{"hidden_size": 96, "head_dim": 32, "intermediate_size": 320, "positions": "learned", "qk_norm": true, "tie_word_embeddings": true, "parallel_block": false, "init_std_down": 0.00484, "learning_rate": 0.00577, "schedule": "wsd"}
Each number is 500 + 50 x the weight over its row's rms, rounded and kept within 0 to 999. Layers, rows and columns count from 0. Numbers have three digits each. The size before them is the row's rms in percent of the matrix's.

# layer 11 attention output (transposed), 192x96, rms 0.158, rows 2-22,34-54,66-86,98-118,130-150,162-181, columns 0-95
101:581583485464515427596525462441539495507520511630457506487481476442511543497508490431478522554485481521412479537505513446544529456541510342552521488508417544410538484565554547455549487519459524442437445588529466420492505489478578495506477450554493475443519560491495423410542524515593609476
084:613536491524491483469552497511595491552509502595537536472518351468496485438489477515477477533410499529562501494521474477608475471481374498511470543505429591381510469461446542439557438505492471551431541558479483443536483447475551492388519525542501504492484548499493553510473536465561631439
104:575558431494550515523539533471436498530544562554505488459491514491501589488490524440512518524556453486523463601435450494469496428608552371479475461533438510433473450446552442482550515541481407539608499591472398440578584546486517555491453494479535494434446565431516496400504485511559470496
088:455439499456450576551447490611515526445456442367513514481527578531492494540500523533450497492548570450474492553450545463459543548412627488508524494466558471564521521581585499479450554431448533508506538393473484507392518492487412536554486605454489490500539468518461422544505535524423466559
114:427528505501567464429501524415489486538503582452512466478459462571552423539470501567556510515555473473569513537503467552434442523495343500384469532530528513489486497419435485503531480526561461618542545567542530490501509518605589453431479464528475599534499463446454544448528475578501410491
108:551530417606483468498473458445415513502452551507549405406565450508532481439501509469589644422498522527572493549457372489535478484519437505448402546495457570441471463508456489437535533600527490505461509532488559497518497476556574471544479501483464552549517531427562572545543475549487546469
109:506503449502525537464576559513469559479451472436522452431532559461455604497540537508511556505494543523384530520467482529439517440457518602511443506467571497550441438515595441566501517513504467504608510490494435487596485547488406497496482552465571492489440598386441599399525456486466460486
114:494468446586526567477487408561492556447486522430589501456466528480494448480375464484498511529569588446677460582498450526482472535521563461426485512460408465573473519443489488435481486529452533582545551510492494537442532432494564536490456529497540493512622495413505514470533560528474494465
124:399476537412491462448556561446477466550559458394416520492551510508479468527500508601567443502482462486476592456509567582454472450460495616503498514474658511473460469529482474527480499522549405582528524471512497542532445525587422525436551530560459532538492480525437533429549478488500433549
083:510507498598478447443490412422438492547518656543463499477532476469491473458471537461511526521520467455413470444478471480537512416646507452531474520551415573410528492537531559435569502486421550575514471563517476543618496505463536413521564453598475470452511517492522567497486523471521537499
132:568527476482490490477609471475497475644498538583516487438454464480561518429457594514600459545587504512539557503498474488493480394517493497523427519476526599441459468479516479497599466549493494489527475529484435527569405563524512495455461493509486525452403464566365600419459498503511486510
113:557534523458500427501515456477559466595519495599431510463485459415592508484526557527564460551474470506359575495500550511569473456555582378525518452518449551475458505525531610472553459507484448479518425540538493545488386565493566483471478485522478516474473446544409465471451561447569536465
086:414523566552474425469530459557536487520471502441472498544480505540418515540435501420514558540480557483490496452570474485554528545640530524433428498477479498405473448461498520396463406517481521497567538569491524473522502503542493483551619485523523459489634494478473626437564505440523496405
126:561517512516462467449487551377497470542406532598499525565487395479574496502519484535446533493469468583464537489582443457562496456473411475510446541527516531465480480461439546470529410597562540481419486519486622418596427499491546438484510434468463553502468533476495583544478475506582562496
100:462453510542430494495414521497449544441485469339553476491575512579464523494516496533496537429415526509529528469467527476462480596404466574530496464510606618543582506529444490547451496488525519548444541444465521536493510486539491423511526547489501418591468537473575519620539499513395484503
111:484482459475482458526547506518513447557503421525412449488487542550526469493538591574461518449439511593401590451502546471435499467406554538625513497436524456573458484554556484576521430563484481405543516472439561529495477554573500434526530442378536519497470504561477479598445503467460514505
102:523531414564520479534505482410400530459504552541516471481538480489489514494495533479566604435463523558478493517526399521526531447542365517453429524515490522471512427476456405478476502588568453488505490537492501485563490517529540492564446409420566525539489572417605643485518419503496544465
078:554459455514495451513517532527501517418506500478474433459569537455470603544559513537488566430566511564381556516439477358480523486381539534605533502502495502491474476518602485561471491534485407522510497473490548465549420556519515582521507535511495553440546560455479442579444451387497545499
097:428479579481528522510529415609520537501522405433483439536487564499463531507448489511547511459536512501574508501468556554544460540539618474413570441392504520538481549517493495568503527378462473546559495484526476516405498496540426519458552438555528420509515404472506561464556541518480367509
106:451512595427473452550488468465551525524556501578488556584497477460528423590463429549430399557464463471358491479581557485559510487523600404526580505533543540517500537577489536428516507485471539397459493436493526474513353530444440523506526509507525506514521506534502503465497489458564546480
085:572476495477459474600486525549470545517492539499588456431445552479449504504444515352460523484531523468526452528494476377518540490544564444574535462485407558533504517535545496499575523547420602448470448445404450421557471466433534478546508475506525496484453607562524470534501486583514595490
099:419523536517476483521524578584473531516542466432436485500584429576559553550582486513473443463473474516401456506511496518471515581462392437473504480496550423514511580475483605439435557502514525496597572407422544472446529432454532440527534496407472403495502530552572524554514489551490470477
100:632564535453491478465409460481468433467481555513424504472520533472499506430532510468461435542537531518594445475608589470520502570466558505455488510527476482488566509506386448493534489398490624536530580475413456551531509428481526445439489480456583614421511517499454532489520532509533533459
099:458497558527579508540517462511550487433587472507519484490509516472453485469483513504599448420515442552491521476437496474555514493524523611539416484479477508505560422417511484536444538448452552558433564462529567510470482547538467462522483516533427673573418433562459490558536494518425494364
093:344519504415480494488471526525537451552548467440499468493529508474508441476481490512521521513476418543336515565593542558435497477576549490527495459468452518537529533535530491574508653545623498501581512408474486528475459553517519517420591420449528456511496496442494468500468534465514530511
075:445474485488447434460496483508498572446484480517500551482453535475440445513491500494493467411533500484608602446427412486592575435473468490565596450472527352523523442539491481636485439476411569552501539452568553521457546572521506454495558466515523482492435503543507536527486519490546550409
090:508523540549516535434518445558460483462548573414671514492471492523551494456453460496474533519467535417395494543548514559558603491486596496521494487496435526544493448579434512410426486553440526506479602474468547454514528448446464543509485526507452491487479475557464432499472506433425628457
100:485597474554532481602408448514484562522445484483549529482415500507563492496514454531558516442510469481652519548469550534569473397454484453432455569610552525555466431382555517517473503522401448516458463522456518467452504506537472499491474544555556542496461407593539507527483493459446476455
094:384540616448613524462494501501541450490494436542433476556523456559509492498490615527462529493440477496465531432537504520454515487466538439431512555498524388457530468384547533508511495560516512504442422530473488563553466515527474485456502554506558581579561430439549432553565451410522440551
096:541581457598374468588461441519556467584557596561553473442508475477535536407540470522489406483505449457479540525519387393495446420528440397467514589537453477430512504519492516539506539496519462464506544558535518452547450532512543465478440527436514570501539532542498460514443551534567485508
103:526502521468577538491535493430488438501588511434568541445474516507498521531553564448512421423506428509436428476420547432554550467427519560549483501576546606504468494476445506582481466507477552455553444566494445477449525513581449527512424566492552566492512388573462544499479473508498368575
099:475488484557534395578467583517556483423478423387450532466530446509505437475519469504514563502497524518557446492429504488527502540545434498522550509514522405547493554415591564525522504505546528536567512397400524375466542446577554467495456421553496472529495534510583503541543472394560526497
099:505434470528425582450519528425418498511454560472454534494619533534552521537536466574453502562518514528665472486453405513474508503502440574517468546508530568511504539430479529492517494471526472344476484496472562517573488502464441443529421472406556528473556522538506477490597420485490446515
093:433488482565496467419464524541539484513550516514527508512591511506529565451494510482517446553545415522399499430458387451485424481475364479475533478471581513442422550473501537506591503522563521463548554539553485602516512487562570437440392586512458416457520531550539499505553549494507417471
089:555483546534400475461492463505475577486470410521484455559501541439489489537487484483585498509479533487539490482539515505483508505555516516521644504450557496339461527513525504515576670391428530547483491541543554521481500453478428547424483582461438497474488473486483460502455563621526494458
098:509529439461415482423434444493501439535567546528505528445523513399521476456427481442535496533500448461582473475553514558498462564534557504469507471453424492477492536569471424577610522473456598454538515478598491429495520469555485591511549475544509442568470549549457507430481586509580613436
090:467517555490486488471557534548433627498552644476514536524462549500488484478487401453465537502469504551558607598524398488521446474517495487525569459507510466483522497485502445524471573507517482357439526493509580434364495481528432579507395472535534481488436522484522506458502541465569486459
095:539536509558532515540532484520495576478486548617549490485501433531560477525429469592507524456519453605437485551480475491573507540487446499431467500397558370502446387411529490387438553557485538565420549464505600446451477502488508520490428495516519515578451495541472501451509459500507578465
088:498432455566524492581529519522502534434582497451463481485490521493492555467536462434508448595466543506630505537547511423494444574563467647425584477485546490489512495441520441512569549492523485480420522460496479537461457406528422551462473551448522471549535422486489567578522452377441512488
100:411575482587480436458508479526506449527485493584587455550522431443476503488475596442557522497500509496379594485515463489476472481477399472537414522439421452413575508579535476514562538499554448523431513553607582586415505545489564488511540514507514451438487465466475511533441551550498523492
082:499526420518414527474491569517516536546516539520550446406533493513604530526438557475455471534528511587555480454492403467568463494487375535484565462389463511418441520514511414505607495523543531515517420479530509483493468404523573471494563467531542384516524547474476542437564485596543518489
097:449553565459510512505487533542501537565519554481553578433520433538534458480541518424478530517452402560339484481519515610524473529533381426497469492567473557469494527467556446560512469564503404548528455470489555432445459529513513475476523388556584507485405530549515494475458556564446508488
077:483452491543481540492549463469515394412484398435486436526523560524581571526496532571465463559526492551582504444581506491470512520494561493479506579528510454486458406514419526601509496501563498481543484476464501441492493429581444629484530580452463428544498449496491520583407489490533562393
088:496467490519444499487562455393564582462432437482403440553428511506572531460486496518550518516522556540584500486379525483521569390449561555439479555456576483484549424442507484520437475552503483538503471541435463554499477546563567502533494559422470532540459508567412581475507549600498451514
092:441485512589445501522483537511532509541471559446371533571438432595516498482509456595549556448484506370547484452535501409532562453509508633502508486462497427473518478598536524524464463435517551427546535521551476418546575487539487442548506525507523389500441540515483472462500458499485427557
094:472517493385550534469562524525483520589481544489517429502428468400462446449496480473563473426426464512346526459610493556553564511554492546486555469536512499500485551590529526446486509421524440449524520513530499471466480626506565458560569473484521510406563484567516500419470483428546532530
097:510495528504463525483494528464468509519488451557479514532491551523448592525452546490491526481541515496684439448411502459534437486471550396560564421420484374438445533500479474481495444511480550521544433428557404551499446569487556496547554460478550444533462509533503471526494520650538485532
076:540568510551464543489473483487548531518482494575421533529468482480498513470546415593473523500422505393555418605461427490502467490533526502531511535506445535401505534539518399457471500460478509506507549434454414534503479449544427579467493591495492503520554586548483408551438590408615548491
079:450469511516480480495506498404499512560600441524442523539462543563485482563496510493399562517589469472578525540465577451582512483536487491479502552455541387484541483466443547459446558441564540445504511518491495457460461486525567508562525479436434454433527520613484465528371445647519471546
093:452453542490470497412420596584590512433605547553460517501438444477518447474509483494492458466423495509530463448517402532534499603509513527546530424528538527492443574523446488509486492458556512529555544436660511556417542477542425418535458487477491604489430420537483517483509517489492518455
094:561448433483515440571548408474418498493474521569539446483447569497561476438527478493436541574561510487576470523511425519526528485442582392465473494466459563560527573515343613468506568479509475493523496512485519439638469491469506481489470531425542519487503460575487449501586507556507461532
103:466521436584404449538555476473497418475436403482496504503539510553475551504539520485488590558603479542535539474518514434375552440491518551532466560450491496522517571491477478516481522517545527467532472551459543556563472508467370463507508478446543465541402563527418492610505527371563470541
102:462454548492548540581421543473492493421557405476448557632553521463480558551482436523400506474583501481540463511474510489520498607457487512420607514480481545537475489516420525544512489517488486577437576491564490519521532413478389528473506561505449523542494445469486405529432519484516533381
100:436494522570460604500421523492488456442499478442558513514523531549454505470536553495553521541589597406554515475482508514504458540461453489465441563497512566486515461462396547554467429544500493472370537557513573478539614456488429477443511552443513531600591407440544483537560479452469469477
087:504469517468587412509498482472565449369455527463513468423495546526501539485550446456521483558495505523541441532559533509457543492418594402581470457505546614488523537539347536585590561483519445534406537400453507476520538517525471526414517522468466481490458511530551518484501452441475550484
081:520532463497522510479558495564436463508489483457474469553494560554537549547401587541555504584530520497508442473442584551551430504558589401442479523494432393476618433572531484499464557504505510517558439517540458493491527579528549541514509442483498354484487504540422480476464419564489413481
102:538551461418543554490639508543439564563416553546452509523446544467501537403445584475560471532521585549479587478392506515531471502503496438407465516487480444479551528493540476400567489470502537475485422541443484518523523594561514497538509511576506464434504484553487509390492438450511412508
087:533574459474655488509543506449469505541505503504589488499496549505522438541492470489389553550471503462491450500551545512577447477582490481502471522452503339536544486437503465434540489435575513447472450497438561446567507487519593629449501391494490476485566507490549512414456465467514523549
095:585461491424564453521474425503545544513537513612473534502453543533518491512507462619489537517473468497566407542550511558592581483549459450428560568499434485544502372530495454474493561448457519521475506439444459374481482459497488528469447554386542509512486567548492518466415442492465573498
092:488509486574588526459527434543463538495547476478474437537516529549539482390460483491510425567511562558465502493478461564581506605567405538380448568553553485532512559541462562468477458428549483442501483508483505515507559560575516552546516421505543447375470427544487548472489398455512443465
103:457485541436491526471400540487484566513541506572467529440574489474470439446572419485491499455434459459520461452499486582409471547441592471493553482568485467474535538613458522559632519493452556526416471531526453523530550441526486472468512524499513531410461573404598539483537522568522406508
087:534483418421460529542555449572409555425496529452596438509578513480577562558443613475505484501568486485507546455523584510577483517500494443538490510509440618473529415489504489519521494556533469510463478534438464364489420535467485479499484595483514518505469523550479474522607539389480453499
077:465519540485593593588631493514439432463407506518450509569541412521505467578501456557437552440399420532417585407575551497462505523555551546550508489481562460451501478475550454456577537446472465552511490447464456506488464547482447463488499514515561550487493526493431478568450566437513519499
109:436517502472518500502501451509501457542489496612527501480488523567503419406586574550506484457574485451462517468456527519515496433410547374537478510485559578426521504485570491397504533502514521537380447543502500590466503593543503514508517552450448540465534459528408497538571534510481408628
113:492483462525616536561497533567513425431546538548475546557522455591522477489460509503480495451461472427614431568506506426565524565448455393427508512487520424483508488448392533445544543423500485540431443462558528439446485505506547543503503583502378513539510493548438497558582493555464536530
099:594539444542561521480512447506620491532457509543450539458447535415527507439520579505501447623556493458506463500436494529503476465481518360566508443458444571475508537445409517426518529576391453538464513505475526494538423489465550560506390491404494503441510566537505516529486550525525567535
094:530442485466443477509390520496570472433522510513512508459508461506463459471474428559497647424477517558596485510494449570525548499428515515516537572499483587505517430513457492425515494590463548593405548501518562432463490394512484418549490541468503481468482542502513448524453444558539650492
090:407529607514513576445493464494442535673510547504541472424485560482530539462519483533493345583595519503404525504424514496470494447496506440516441465460558470506540519408485483563485514464485454495524495502483448538577508620540457535456513482481489557501507463508509595460555511508459428536
093:485527502459405534510492475561417475596565481566537505506515517401526503472462516496463398550596509530437590490487520536427419431545527508539495459506603634454499554461539495522501485594532520391515396453463484528509489503464554497509487415490480470482453523533464601543456520422544465559
090:480543583560499535429535388493444497559499504505570488456505486472524555491490411507446474520539540511403506528482567572492478476561591455568426454453444478549427548572515533539478502463462500442637499430504425578572468573444498560431521454542563450482499521479443586473475518504544402533
101:498445534508434508490497476483452486551501530509526493477476556467531582460465493473502507518590584517529509513449556443494576433429525467587401519470441645514464505450606352539586412549475541506465536455417415557506466479470496527532477510453530496545425555537450584436507505514525460563
110:485538525454528448536458509494560484546500544525503483452489542542479463462539461540526419472464489483534453488426400586517515468480534483487499505557511540577516486434558575468532545536522384599423471581504478510469479488497479562513406594478418647405524496507455468592458442607438451545
100:409578482456557492538510472528502514474439498459528534553457511544499531612526548486619418468438441426517417531535450448496477648491548469403569440504398416543480538580491557532508571434512459474493537501511572531423532511433509494407512482500493502549517447445497479531547559534460457495
104:513473502469408516492573454505438476639525522512576447502468546492568577437483545469509466486626566479494537437415504514477514442491591471540450516417505615537449540545546499462486540466467505491515483458491403619520506541497527509463488544508520455446488519545382548392464545518521459577
106:478495446438444552444572449443508511445518520479584460429471555552537512522532565493633497503488580524569521525468546568446441502430651530508533532505454617496456479558524463465517457465488475516490501529552409523432480591545562483422422566507471494496541517502387479491450541509428459520
103:508479490534493473552521506400591548439484451510419484599439551520505558508539459496542457478349529531557414426482408537576503518594514547484458483490480576616488499456588477569523470513458535597583550481488455468426473461514570463445440473523495514457486465436480458530475505487570487455
109:448539551422626519475503503531416486556486455451462573451498507517452454540503563477442491512457393401429506562540543440462519502496389454397480497523560443514576543468509498604528489450539496490482543532502564432515522482507457437485560534523414562482536485484583467591610505530461507561
093:525471456503531454580431527529567524413455487491471478546558446602465468549472461540515565400361487443601442550499451475502560554487438456442514529559522478514516443526419530549524561490531505561461560502487531447406529470527484493500429586551445519511454500513490420586551491597466564436
089:490476468532505514508535454579365521494470490468545492473494502463520493469469519571483511509403468525544521486550452549454428565507596560532506495465483373527501586553484510526513481515531590476558466428551514565535536512485522418398552335530529417530507525403573562533460521446494444451
085:533477523441466518481551513528395512554507479524498533517478536403562545482450532482410461560572496593371584459508492493462468491543427560471516444503630521473548591447575509466510455567495508412490439438479517519515503522516555465525529388449507514501513497480611572456486449405490430471
103:497526467470545494482548469593482490512462544549516484401488509544441432446548548479479531412514492422612497608422463499530514479370457415505458464559500558458504521497498466506505536545494482578353552494527512517496479449495486479533485584517495512489463495531466514631549530588457491636
092:577475399517531471599465485557518505488549518547445471533503535465496573470429484455503543453527499480598431510501491470532517462568498440540491444399422611613437547509532452529501483494411519508539451507443468469481528460440533601595456562503517467423440596499398480489510444545544549485
118:455501507414618487485503560541543503428449546459491514475527447561422415544538505510504606418465414430515446557532430494521524526533420490402533514573524461499536527545499534500528495497561499552385570505541580474378530441556491450540461585525445548510562494462547433538484487529445487454
094:520516455550450467580468571504522403413412496463472493608533438509429448487495435437475563414498466452537477516540513524524582485601510514516511436543424464486488532558469507550447528508553512560531502405466487527475547420451556505513535460496646402526499488455453440488530586547582517543
122:430528567479444464420497549586391436527508439518485534534554520507470460463458511494430494525429465495433472517540519619562451509529487487468458479414426557532490533379550465582575559516487556493529537493508484568480536549533434496483548435438530462498497515512458535393529666541507508467
102:455472491539443491465484445526437461540521493532521514531461448504560533456457513414542434586517459491521488529584537535511536541509512431453474504476454550478503496401574495375484599560466446334451525434563538499539582524454401406505492515504534513593533531520585469441531535535577507535
115:519509512504426506460512530512525432505540493512559532438505480428514570515536509500407419566497478476456477498493457478555435537489596412456493438446473513473476531580557440484603521527436507457531596475514502500495575569473452431443476507611543415563450539491498479392455578465541542647
094:536486493591486536503511549426556462522445480513580413524489490467533534554499582595532491532500509507399511479448485437448562490455541508489555518507482515517481478517459543519377503479497499531482489542497525512529436467518568488406541490461494537573531389465347603520492511378435599589
112:473466502558562529509460468535588548467522528442445549509519476620482443505582515383590536395462494569586453544565510513503526514553403519519476491532463396501483506482528477424549492482498509431507487475504528474481492476397401437550462489495484452580508476547604433485552457604489519433
108:427555555524487464460475558533478446450501470437485529503583434538495432479608595416453504483359491520425501599486496556497461488522469499552477453521495597512447578439590476450567501548465531476488489464501470547510561531483405448506590435515526412576502518550472535501450600495485551484
107:540504506515463518500461459517500472497492504579482450526537493509471503416471447477511479533571459491609429510561474482568476553555361509375540510532507466511488536529426411443498482503508557437411569511559562433495491577483422428516429544508483451531566495453536384532571530536551589592
111:579551475550522537528548414449458468495480530480520490413499471575535505503573573538529414533568482526449500564458485484497585506518476520459354549564503440468530480579472492411589511488525421400522487614485542501461426513465548490428445520528436459525480496562467509499442564596412480521
122:456500489514520494451560546608581569480473504493472484601431529455486401459460526476502566463369542493532496452488565532474475474515572524593494454442480474531498504377560475496414443505497549539583495465439527509494487359561457559528534463432563468561536478459502596570505508518515449470
100:458534533440503439458403525555482496501533489563490549561491499458489457527484336418489523519452513432535450467566500555529433514536483464524498522390505539412522535455525427491582569493478476492469603470558516483437547582508419514583506514564474452478438611444539497464455596523559537480
096:565530545556534499479504420566491494563504483499509495530443530570524426477526524468510471490494475611504490637544469511485536515521476557463382484512515410508501482423580451419497492511438523446544445557417534504465481493410489495455418449557453429464476520496496507453462600569533668529
110:502552479479640525524546434536526546543497493469471572473428504467485476486446461518551518428473576555528534560487555508470585454459572555585464494456529412411480494537551464467472501401453431497623491456416487445467538459458511563504472508499476548465453598531545580554424493449467551419
110:522563470445539468552528476470348564459478482560497482490479593515470534517482501575435498538575589448449480446431498537468542461460491504572474522463571517498621458527458442548459499431502484565457551600491506496521390543521552636530505559468434496408499492478481493535470516534446452426
099:513433474528502435529459502438617499439464462473408396476547528502402513480571493546509541423539532506525480458489521467514600466487510481483500543542383470620449465574471481542467586497443493500489483474561405476553489560452515464574496494570603511487471547521461411491594503515494578563
090:418466487514497448433445572472610481511529483454505485584529427415507545517500536518509565480384496539465539491464530467436579458437582493598543437479480562540482501453559605517387476518512509482444474486464493559569511388565458497512621495518570539510486461471517556476512444435473539554
103:467530476490444459562501525492592444538435459579525386541567458449507539495476446558458531470427462486555458434451442446541447552493487492467576518477539412458494534510438548562410503500520558602442491442524466526515535594582568449534522491408550545484579502486427437601523504443522536547
105:471519494396429414463516499504342508450484476506544429474513524478478480553532565545414556559585528430437473448460476527519445570473516477441529559555512524557531528578427509538531431563525601563441489532520482526515516600568590556425519491421548459509531453471442523469510480530459438503
116:504511517509466496470514547532652401510480461503511425598535439452508548434522509538509486523404443591480498507528527513528548482521495488482531431456452471548441521425571556541350489510465492471462460507450474551508494483499545460535568398496584449504468471506416503542486521478527649592
111:517539498549593580435500523498532497501495535522454594482484467548532505508582637504501435520451467571461551541485551475433560441448546398551454425562524471496520474457619489424447570417475439500590456532418494475472509392436494505481549455486515461506452502553548514461403539492483500547
100:563509503466586550499543459550410527538555597542525520448422524501476501534465555609485453586608598487455583483468580508463544471496500446545443531490494521521490453541542463496434556484437398475567516512461464490487504348464503612450432546502455530514498504498512547424437479464506453474
112:526473561515411543503469531521414394456452499525534474567508549534546438502471579475485458619510474485470461553565477580467420487528432459444524481465484522552501451350529487438484540565483502534416530492498515536533483470521454482510548484496528428554598470419458532474469600491546605600
127:453531591475507536438456506501491552545502523471536524536444547440494496516465399491516466530467516490511575507485504405398443526491506501492537476562594484643482549543449522516489446444503483557556578488628529502573505491428446430433486415530579446480557439474560469512504381438476532573
099:462533447498443483465520509547452475522521559488430441519609502506443500544509423524454588506542483575464527407499462555438415501576502457610542499465521448548501571570518550459492490521536496481447528489553519451466536483506560512472569465455570463592589492403575517485418365428512506427
121:515463505459502550484649475517475489366487482487432496499510568525409450559469451514473475460455508497626463467584467629503420474562481578547517543535453392500450464438520501557481436479570621503537521432546498449451508425489493525449480500492503573510531459474542520511551529511496528430
103:475533613539542433523448468429375429532542493476454522474449540533486516474569604488496423547639497430524514522542557497527553495536431552466446558479475562492441483465461547559501576505514446421516415462419521523454515526550462428478523516499499558509523452511484551446604582457464430473
107:411520458418450442451452543510605547428489540509441436537516522507434450554499424499555583502388467507317477500593540495448481522471453467541613448536492542521553527578502491499504523476532487502459550543520521478545482459530620498529542483508485463493546569443574441544462532515488522461
099:442473487443508461451473502430575548535433498512516473508513635488432518510435442509569510516406500435432498558540486462448448466396489540526580520551534564527482532441528506469522492477504502553486515567647520474533425419504537536568475497503544402488580544517551473595553447401486546453
102:461511509476458485474499550472631509403503534481453505436533555515532462543487425541472497470416513481525463505564464478458559530459371508491519505523526457459519502460457513536510496568500467516391466570571548496506622321519477504573456594527481526512591450521594521553452504487454459452
099:463531507454423470590519463468357485506493512493508424590509435498470467571528563518441508538497468521421583459477477464556482534560566445407575530503481527486499508636463589514469629465445506447496458482435585436495493543519508493463521513543488460524575464520448499594555505543525418521
108:500498545514501538503389560468493451491536526527567526520534436440522495539509363442441477556524398529444545544525543478457518540499392467398467536558507399464481493560602532548512563516527530443452479554532539505496536431447474481451481528533504429579548623466508481529383464547522516556
108:482439490472541513534488529574606557549459513506516518468548546394477466515417426533470504479378547548613512542487416490487466507526482508454420538543547394481518441454575522490500419585554559553415443548602501502486488410532497502548481523447493517477581513476542531509439400498470563479
100:493481518371457484491557477540573606418437501519460464527499498491459476435463436536486580460411486598464543446508481486446509574561556583432513515511567464502530477580466475403487482528502575471514493416572547464504609462448476452544536521517584427449506559453541462588465457547498537466
092:518464496648523551486469478512529502570493521544578527503530428501464507478404432511493569519464449539612504466511418471456523479544592455417507494487484424472493407497544431505478442585424523537506585388533537530496490498368470526486532508427532469523444563472479469524479473562479573583
113:541465564567487573548444512508507501484529533508531484508453448437526590561495430495489395516620493516562555555433526398532460512527489462440558548429526490513487474578448498522485508524460494459483525436524492478543487425428454490450457529596480402545486542454383501451465475557540537659
104:430556496528475516478462485498497493491591504570560482529468440510409570545522497449529499435559402479307470471572510514405458450543541535572527479490466548590510469505576527495489488435510405530506600502530549503473469445428487537402499547512531520454506567472558482504419486589539508491
099:508518489537490432441427468481485487575517576525509538527545452509486473563453465452543519545497458425495452546549448513519444478481455476621450509424471538441424509401686516546584448529544510497513482462495488518408416545493576516519490549500411566548483584497560502456449478537538587460
102:512452400546534545424510499471515472470517457559573534501617497588561532495474562588535579428519523524520490547436514509509650462437478499535467456405482454375505435424494472520501506521532518448495413520491529522479506471435434523567496561486487529599453512580497500458523521431422447455
099:524495542511568587490574499423512455470445431559492533504469595572516585442465506422552425426492483451614440507532489496464522470449532528371525504522477426488438512394501580458520520469516539532525490460559477536507470393464420560504473460528603456468527536594507451509592468494484505517
091:500556458526455506493389573455428548519589591479543461516525489496470528521597475463475514530553377452444565461505450541417431564494462444621484491495529523557495488561482474490566481453500404501483478537518536527442506499523536550400527542502483524576600470506574532440485376460519463450
096:546496452424445481551566434465395445498449458483514467503549517468497497503451532503518576519546479579496502529450549472588500513528421494398487591519462563344561498576456479540470536531522597438526491484451463478467447548569542467557529506465447475409496506548394575592552522512539534520
099:529573617613521491510488459498372440640512461535605465488513421476487543456497432504456465517526408544595432478467395460487503467576569556495514533528484480534453464496574498496555552526460523524519577403496465524444528469487402467476469484551547501464438466529482487503499441548526536492
# layer 11 attention value, 32x96, rms 0.142, rows 3-22, columns 0-95
094:510529491485519529522538543504517565504488522514558537478434542354471474581567618531530562357529514516491522516519484516412394503468472587514440530499488520482447494499524577555516504558542539571551483439409504517443438534480458486547441416459482471485498398449529415452465494465442487601
107:500571458400550471566488514437503493601485455530511479457620416433469493538504516484531495503524567487498531487497550512400491502505434477524514580441516488577508530441504449511545584526570443480506372500501456528412460491497496517409552482503505567468645369488443513565538469511528540455
084:512482509466561433481479455545556537472475536532518521550523498605501516598475508515514562603509489528453543543416595574491461528512440499546365443493527515435499420424476501465484424507518559519428456541543397483579477475453502555467472511572516453593443562492554566509486559549382478457
100:535509470490563492554494549493518424482573458451450485491483484422613497489507468512543447520488566498503524529570505391544401625536512538476491551479512557490536462481489503542457576478468600445394517484316592479498564506495506470493454596506482520391500492488500486493542480430482477569
100:478450461470515527599521504469531386549583499531524522477420448490474466564476532473545441534482497505515539421499571446520559493467433346505554521478540507540534342521504539537549427491559526469565426470496544490587477525474505479611421528494507477448453452417535524431582546500474473499
097:487544422414505434494531488552466390375434517530514472487477467509507525461556590485584411482514509452490540466498469517574473564521567567541604465575539496492498545538474510520558504559483469535414501482438501540517521439534553547481577472413483577499499428431519468517661451512517546469
099:513501431447592447527537552478428467516525485468516564550555511640498579537556450512572558524498460566513537493536507495388420422477511522478565429435465525447546434472494544551466445487458473525453388525406519486579549505471440513516557430584473508571547492494548403502519452438464524484
117:508512601574511574488611445498535496442505428443486536450529447472483484595499555455530490509493507537490527561512591488601490604573442566468542486480482462415453450522500461546526546544423590406381551482559498500508520522554514486540557425538510454401485547448460491464451457460424514493
096:644486518509521513565436563457478516525511519551480433418540436448539433486529479549426489492481589529517524500497446617541528428493448545472484473621509489539550400515511528475538519459453497485563487371471489479469460463616538550462555379531431558490540497488494440500562534531481544531
108:504513467522483468424576515501505485447473558546531539438433455492574494499508544487576459656467488450496481391533518480445493454518444505598573439417481520474636600541495550571477538493472529436476442457477560486426478502519487510456505554377555508461565507464537475557506455479420479556
107:565499523484444398514550517569490529531531361495483495379552465497520451424523521476493419442478411499512471526531489438471542450541396513556593495490434511534574646475511488595449564460525553567523493498528533537516455485595553575495447530536474460479444554573507489488506539503441481480
102:460463416501450586575472533600460547635488553473482606542562456556538486456444521515505431506505433426498499525511599489472492531499539577487572477638464481447415511485495456522470473479446509396505482467513504467499481524506443499505573415466608608524463550447516465493496535492554498509
109:510465557539482549538413539401518583585540543525550490482517460440583469416493518528463579542517465563491547598482441414604488511452511515560456465453552545499460546501492518475494486560432555476553530535384458533456566521564460580536448571443536500458487411449537500399470498473554480444
095:555477551529529526546530484462564459467517404488507493443452508470515440577514496485432461439527460501499468599488543503581437452500506484499506535516600530468344436522501508448437471487492527560551559527454478528585479539407509424493508473352572444492557471459537558513511639545441488498
098:525448518492381467503557503534529481433531486562427576468465469428462538473488525341541418499494513513496538457465528529507587420460458570428486463624516584436516552486511536480483487463452480588553567531508473500498501469439481459520510619478516467546526523497437454533501439610530508404
096:468541457550491558552551507486457505557490574496499491521535404497452518496506477397455432533506481461502555408513553479383588507505591432639462480505536510468421525532481538490502525507541394442587524518543582533534554468492489447542521489588414517439577451452450526520534593476541473434
096:509456490490444466583516474481588485555460472446511627463436506480538446600481575447535531434462503550496515395466575523477448446478469475514526474436440489483537430513519469423505520563499623602521515533489488536472533475511486529374538546484492491528537534433501502408391565516510497382
099:531509579524424417441546515538513457463579457352554574482494493513495517588450422580536531543535520474484528474490548432564430421496491519568458514460495504563474460406486414465456448495539502437594498499515479480600461562488523535469489483476458535502584490534540387501500374513504539461
097:518480553588424525473457460422483574501478367526450513500466469454467450489570375544447469521539496507490467564490474504448519488470613553508424544414442474583560523479492504529472519478473534553573507532526503581616569488615484565522538439459569548480432483501503523497394521462490511541
093:416539348494475375465451470443547531481542482506469559505490540422474518438489513479553532599526538451493476541418504563513508501455562479395485498570509501523465377561503579539464431482501517455585416469584553521493499499475510519506517463428414519519568489494611559510552470472500498555